config = dict(
    activation='swiglu',
    rope_fraction=0.25,
    qk_norm=True,
    bias='none',
    init_std_up=0.0835,
    lr=0.00425,
    beta1=0.9,
    weight_decay=0.0,
    warmup_steps=276,
    batch_tokens=16384,
    train_tokens=128400000,
)
Each number is 500 + 40 x the weight over its row's rms, rounded and kept within 0 to 999. Layers, rows and columns count from 0. Numbers have three digits each. The size before them is the row's rms in percent of the matrix's.

# layer 5 attention output (transposed), 64x64, rms 0.0724, rows 1-31,33-63, columns 0-63
074:501404610505529543498531493445444529536477558514495477508497509410572425489537503530453486519553496486496495502461520453466500495521513459464504424473566508421482501539523526562540501513486456
073:493503497540513498485561411475572521488521510474486517478525545535468517451438466513477505533481442509416430505566478442511528545568425496543555495559538506558528417522515523464503511507483429
102:540592489474498480500484438563518468461509540505598480543482526484490588478523444497489491453570478596505458479543458464475499559464490458474544452513459479524513494542500469459508555578509510
101:570508401538434516538505486500543456489475421523549502441489482543518503466422536478525462542428480492493487464462555538493451443542533476507458477453494494437474487511521537449550416490461500
095:520481446444481528540461498448479514539502443445485580514513542491573443466491569444484505473488571467476560538449547519571508448510505464463487564493491451482559537504555505535453495487570469
088:474474469495483482462475540481438543526524451511501498496476463439576415534536486581523507527506514547528498522497521548598464473510497520481422509554507540468507563424489444444515513493553583
079:587438539561512490492471448521482535462525499517503459542502508476486470390480475464437396511537491463524449457528554488513546525457465445528474486454530478520538511536442483518501542543421492
092:513436485538508502538459511504549469512546482512553506434483598490439463542548449451470524519515531510563442469440503518496558456465558577515465516449513518536448520430446488576505488473494522
090:455511521433474485550512496460540556472521540528500561475564401441470493525567471515461539507473465572514454573496517468516480439514476495467523437509498489437527560501493483488435465558545556
101:527476488511533509462525552444472420478454491527455562524499464473500500497559548509518533493519440515472488549494530474467495422521535539524462520531439590499539571423509543443494506586453557
086:493502474536468477456538531513615452527541500511532501532427507543484592517454480476549515491527440502490508474491462479422509563552501464552530514498464531456571520475548521439479479471432565
090:454486433501580518491529518549512567494471514579399520536472485514512509518481476526566514449544404470476547519471534517516446486461569512492438525469484468529538518520470451557532494483435539
089:546478547515479520461541476537510471543519397442529579541509525421478485430508555516437474463516511515434418485515488480453513464493433482510513486554506507472475526486493560498469545571524433
100:496394479462539535530460529520548537491541460538453535437497448500493441520559449471419532486506490526510531546455574479429518468559526576496510562500482487485551513492494477516502499509508595
099:561435502508502458495468506515463468476522453536476513565538445427564499464466422557533481514487511479590488515503545502492492454437482451481468530494472492490398501463489480563524439482521586
105:484413613497469497502523487414491438520589486544516503570568509484512418519509513523459549552482486537486538494508471476477515469504461532467572526565448499548512559464482491491494536512529515
088:525472572492459492451430485465467522499575463488580487458559452463469380477475459517523551528498464486516529535506564517539514502498450545462498510560498434487477564476493443527509525569494501
094:565436528492526590458512533483516490459516452465483478539468478477547429487488581491437453535622514500521523556461508435465534504518467484515491537446526478483541552544483514515518527542562528
072:487493502475510468460480502585432470429428492492502506596484445517545454513534508533413501472546478481428501519474430455532487472474468498555492462541499564487512542450477559476430465496500549
091:504459485454475468505548527496479528521529421501497461467584494487566453491507456538448463593499452461528458528488554477546475560574455503501514519519505474496527566498521415461557471507476584
109:502411550501443567454505563472465554506531416488494543555427461470562409544537497508449518542569489511461487550470521530472494418488528518524450540526548500473505513499516500507512504550511501
106:524477542500465503444462531469499539520539466465437518544513513494514408522459544490486466509517486516443573402454424483493592527543533503482481548504571470468542496496572517560464509476490445
101:471523472479515530552489580527607529544495501485452504441486534446465568508478584531470558487512523567480581512559425501471460509470484516551472502464535488510558492541510486490509498411480511
089:474544439466563525530498467575509513507479590504466453513585549497416528504512483525556472535471490495553429483576509479505502505493529561538492497437426481518479500477523494485558547450493432
084:541520470511431502543462510482540510479524501527435504451443509514537468561553438457478490460490439475506447509496443547516449544474580479529541515516587450453559430464449496497496471553547456
095:487449473472441516498485521503449555453519510548523482525483491488547460528543499467481476478487546599468551575520542507444516439425501496512461418519493571457516497530505516507568552580430483
077:544548452447472445458448537556537426509504499519596520475423555528442543462470457463552499474510535559476485489510460515504474523478502435503456494559487545478507477488556462476466533407501494
091:551480504475546517513533566435453467527481510523533516547471451468518455504536448529518571526562521554528496548485573504525462470468485493456491492504497592583472546571404519493522528556500533
099:485480563455497550534487542509448488485499537578450521544450434494487480475561479519522556505557512459523542577499547438520485459565493563463461526491528588521496559488474503459508552497562559
093:487489498439507508492502542524377487476454444523463519519486468433570440453505388531447579492562510453487524529504522462518476448460482465458450560514505479498478495502471453479520457505492542
098:473396439453509494550450530503441492455560484511495498544472517405537497510503496480498561460501518444524484511462531481414513465476559491467447481589460515502538566498523506542517443503459548
102:566496515540513555461530524488414449425525530458459464522505464464519479454459505477532460524539506455463566493496539524526522475480533436547467528440556487442460502543438452548507487405465472
105:509560528428552508479568487471545519541522493503542490533509518516480533552539510489379542520483477554471451505476558475445533522582478545511538547505450509552477512508563496460465541569510565
116:468541469393541463487495537457612561466514558492538505553487556455507529495544503512430503444531498578490492519514479433484508575482504522491533441523438524494538518500535487499523563544509496
107:541531533451479481506588541550509406508505517536482477414475528439514531531550460519498488555436474547504499510490520548493502468557545508426533527444440520476429499477549440457566498522513497
104:527616494453556500501461519495498444555458489417447532507497545488497465396443492480517531474488538500497538540447508534563507419544487524494528489469498516495527501504522444535510458484591451
094:544552491497499505453482472437484511525497502581549549524487518433539553448536491557538502474533450467540487504514475484478497484490528535472394492569500527557563510394443515471457524556456518
127:619509479566530491477463501548515463455531481472446475506450587490483499439416495491510443501513497451510472457419495559527493487438492547480424475445549521513475529480466474523516560525491489
118:461503512499419495504466513484528515559549501473597490449460569473516521505583449506407540534538525505523469446510517472414503433518492544462549503470512494537552554457463504533527560481483529
096:431506506518465510487526486500526583480531476508481564420520460504481490513447583490484490526449442516516501487476442429450498533499481597536431441482486495455535527518481533486417493543535577
108:514521462499497509482531529471529505495429509527572585491475456510498486544535555499514519495558395525472495517504526479483499490530506555497439454542458545535566532544521507531505457618403520
112:436494505572439492433499551499572519515536507528542434464446496500462532509555458456457478510461418534487532538513465582460483554536499529493514495495520479487554500504510532468411498482406543
121:518494453526568528472498526502542562459472447543436521492474546498511529561430509489520504419523449437458593457513506490498471457425535488544436499499533485549469492580506453527549461522496457
095:528544539498529574479456484541507580504451444526428522539490469494519474422482560490528425536539494481436481456482494482470519481388439473546469538476593488467489464492480498533478479471496512
110:474473493498486535521532507583524503508499490502500508402439438502539462579491491468459507456487485472546538529481562500491520502612554543499529513479529506497580497491437511603463438473499547
104:516536459538516485475464447496566573512535488520521480498508467399507502496482404511470569501444455486506437459483524528524512422489481482501429505483475483499392480476450491578508450552500506
104:477465544547443456443496504497505485549521501433575468519546483485498479520533430505480575574488506554506528536530464512480555549509435510471532536632490442521521507491518515458540564532523500
110:541447571535519494460446437519470540450531467491528498550574471525437514482428526455514472553521493443513491408487556516485501528506489506499482543458485403422460516473480513560537452469521484
101:586503575514555545457471517516509487463485425482395397540515502512474513447489540488434453574545503486470455532530517432457518506488475549513476540449566511470499512493502483493514535474476536
112:546534467472544535482495519534493474470475481445471540534499467501468490473475623476467481520546487432445546502460501536481407545532486480534517533460561460514455486492456536552462426433566476
109:454559480460484483533530519509557557563464471447508491474483533479546540461518510473417525548453493526516444517507547492539508561596453482508535485520479445477483564550537433484527470522493602
105:465455552523440562473495532545451571485484492489448560494484506508444429527566600512557517495549464562508501497530489457478491496488501553517492522484563417462509482443479527528421526472546505
103:562450442542546530501465554511528446484512560464535503516558495504544447471539472438560503511498572477504450455499501487481577467518558414471483562477526475530494483522557465504495607489469503
115:487509456497504535510524552519605515519448512478465484404456558482488544549547537521532569486508510493488552520504394507451486489499489489563465481485557523505533512578522449545571517456448488
111:433567502467498498537502486466479493529504618518501483542478522484429509517532460469524506485461505583533442520526554524572535466489532531561557473547458519480482595491536469459544494567512462
111:525478479529405526547423482479517474490505406547439472431487497534487486539528500446546478424470483539589480495508433558476521568519557488542509480508516493457525467501551505524484461444540512
093:456536496463451465506518477527494504499518532585541541484487482454479488620624472499561502493475523542490452499525519481499469460456536537451487469503510550521574536527511485460575530546490565
109:504499535502483452519467528522451446507563493490614584533558480513386487494513467464620529501474497556450472536553509493485526530508494493508512491493538502521521532513550528523464529433548482
104:533477572472548500509509437479502492474442531467503531559505428472463441483469496498505536557489497511525529548445512469606482561472421539551498449521454568527505567524441505529498518549499560
082:470533489487589435504542465535459556460505518453527521570463505481548510475605496532439504473526524426491502510496518509489431508513492531515427440551539556535495484475454574492543463540465542
098:458515475474479519482484528520468479521499507500569571579491552478579481511523424520466506486548457553415493514498449500574479436429458500528565492532565501495475535544474470468512424531523549
117:467455457499558519561440529473495526468500480480450503520497462439494502494457529490488442397486463461507539443443566474415568549493532498515429447511432487467547507495538509524545434496480516
# layer 5 attention value, 32x64, rms 0.0583, rows 2-31, columns 0-63
097:594503559519493461508561463563492584425504496456526487487466486516516503505523585504543503455566495563495541556462536495532500517481446572513526500511477545534534472555566522459449496519433518
117:513515506454525479505446497588531545465511481509540469505549503536473588541517563497551468531496517504527587497474410539442513548500440565469523493549550476504447501524548571431487491516538530
107:506484455512450511562482528491517441581523453577543553474545446501561445490526504483509526426475566491515455482565482485485564520536465569471546510485447571512519520483525480422530449500461487
105:520527439467424497479493578523516533581536578454447461489543583468518457508452490499470548468540550486529506486488523489508524433499495496517466584505438527518506526490537512515513540457606529
093:578554432438507520489484471454527526543477500426544470502464551491568508502560439512469459474481486499442482462468542476411476494500529529473476565545475489403508546468510471511422517530499531
102:594412470537445489468479492515550455414515469569583536515455505463525486472483442474487539526482469531527504493518463577476443486435508568495475491469495493534454508456475490509428473552483515
102:490522544447533509495500472513463525418511483469560531469437556482512439518480557489492413510587530536570460442456485496464513454533550548466529441529496511478448495465455487533401470506493508
092:490512492514465468533516501527530539523507460415545506477493513531534544568528539514539506599422473441454467440461501537477457515562484434458485515405497516481514516552538560478459557512514559
098:571456493439485496487557526551487539513420475473450544532475459520444498501523519473528492479559490456443530470568549451415514549544547488459465518506440524462515520502505494469502445587528568
100:558574471539557498544546563552494542541470475489480491519483458500485537475509563502537469510434454528536482538494445513432518579527584498508480437462518517499502539463453477473538471574415503
111:521498412573530519493506436521525480475452493554467498534518534450403521494481517457450541480496500474444563491471451450500467486424561505537521509406511474452508452525561450525492455551491505
091:561541549482463459479502496568596469494447538527555467524508528496536498553493457475466487480516512489496481526542479496480461445522439511503450461465466499570511517517456576583583520598483487
103:493485498547583510468503527505470500517509529419484546475489524507475482473390511464471469418512530490544488442455518530507549513609558466534539544453548533508519516526486465573482531490484579
101:529544502546510462508483435441597508515521555528539498508537541484522482439476466505554537488454521514554442462593462479489582422502471465434508533498478480465474454455531512501457472497445555
097:471563592445562481482518447435570580520541465438444457513506522511433459460476525506572436512517510500481499484528540512484553522525552526492492537586488474498520516520495555527551512492448478
111:464425480511530512469474491471556560480532444512531476501517509542567503473477514493485428574583464495468423470480527497506500371513483523503497582467525439510469527482496499510560526476433472
091:494409472483453510425545494547475508419434486446467469502455507480461446487488474484488467463500483542452442574538453545475511485461486564482470545462517487590553531504439535529461474536464510
090:501480434469467484516532508538453479541515485430398519536559526534497533522511480469393529472440521456461527562499454550569510439517501487477507443470581481564492514450501520500554482531492520
107:517522494545429497441525471535549539456529488451474398490583502528583476495562515510554551429542503460532449473446482513515530531530500515530545538502578558454522513492492526496480544515441511
104:496487537380527520475557518479483508531428480515455469497453581510512457528492496506490453414490435478446429520518557494496480463535544455517481496427570476531484539571455515530482502544481506
108:473447485496527518503545518447473518442444495493476527487513495438416493526521473466556550453486462586496494419479551421515477465510566513526484564537532485568516563498503534577481510530440469
105:472552434501535530496537512519491479469480461500416506466431483460452496559501560501513579463549567469481551555492366502464482516472536512486468485451529534440542485531480538537474534536509486
103:467444481459478515521505492518544519458513579541506480487489480510519484470519512545494462491600499512589551500512542485422587522469500448546510460481461499476470490508573535408468564422518466
103:514510486514466484505516509489472417488495474546546445449458575490522484505516490512491512550367472495476552487487538523544541513559529435495516525519483450474482621507459482547589540505482502
092:521530544415544494470426496478517488490446478587503533522496478509478461520549575491572416506478515471473475439493505486444526545569424480514523500499490550479527526560561451531451491519557529
093:516509541478528517535435551449470510544558426522459478508482546507455538541444527471533476535532502543534507499490533460500436505535484453477503440488547524516504558437538520450602606448494516
092:483408526449430500434530482466578559556449542444460496511489492523434481435453435498530450502559522484494517536460446530508482532511444441454526518483544552478439517522506513532507495506541539
081:470501449445474465452490487485420532502528506451494537601497509542465520470495491470427445433535485513552477572474488489509459571501533555496466524490471491433511526514494480522398495503528590
098:499561462436443501480494498493564529545513581461449392566553583479489418489508482482536478497493508528569507482530463454539538483503462506560510468533561479484511472513492507479512472526525579
116:502428544489497536457511476524456481527518532532492561485509554514508583478492554451429519528542483449506481445439503441432592501534450478469465589503549484471510526517513499567517458552451509
# layer 5 MLP gate, 192x64, rms 0.0841, rows 0-2, columns 0-63
095:572492581515564463452487539455514471512524492402462462540514452526558507480470490491527446545467523475488544547544493462504518590461448427489443561509550528532505517543513515467473473510567488
101:499522437526463482478469512546472507548515551509439490518450515580461507486495501472536426541458493540486471464518516530490541584526440534527503438506419526459479427473453530529412503456437453
091:522471475478491500488474458501526571490450562487498475503502496501496489516515470530475408420506392485497486498492424517567489467489463499463494482418484542522513418451475598518463524442570505
# layer 5 MLP up, 192x64, rms 0.0828, rows 0-2, columns 0-63
095:495483471522549542450490544533421545485508525499494518482522552463496463430605454530480404536523552498515532550533467509472470481548539480482431471565503509478471517478537497512522588562556528
099:539519484479498583487452514512488546494494489478530576584604525508422521480469519487440411487494437509509512469481513466490589538466465538500541502490450530486462465494533516487445464415486511
104:502556473469462364504521411494503444540466517510513522451493512497536461520528512451478540507514503515499450458507464514464517553483512448484387524513548520508480496485492509584485494399542474
# layer 5 MLP down (transposed), 192x64, rms 0.0841, rows 0-1, columns 0-63
105:535488478509522480523530543528415534534482505480504486584521470544572517431479553544490458592474485466503568426558521466481512539512463423506457481516594535436503475490538509452480516487508517
092:524523458497463473482464584478449528559435512533501547451459465534530494456556494488480514471448522465444419526560496531500495521549475566561435524469481489462522531478426556510507525501418446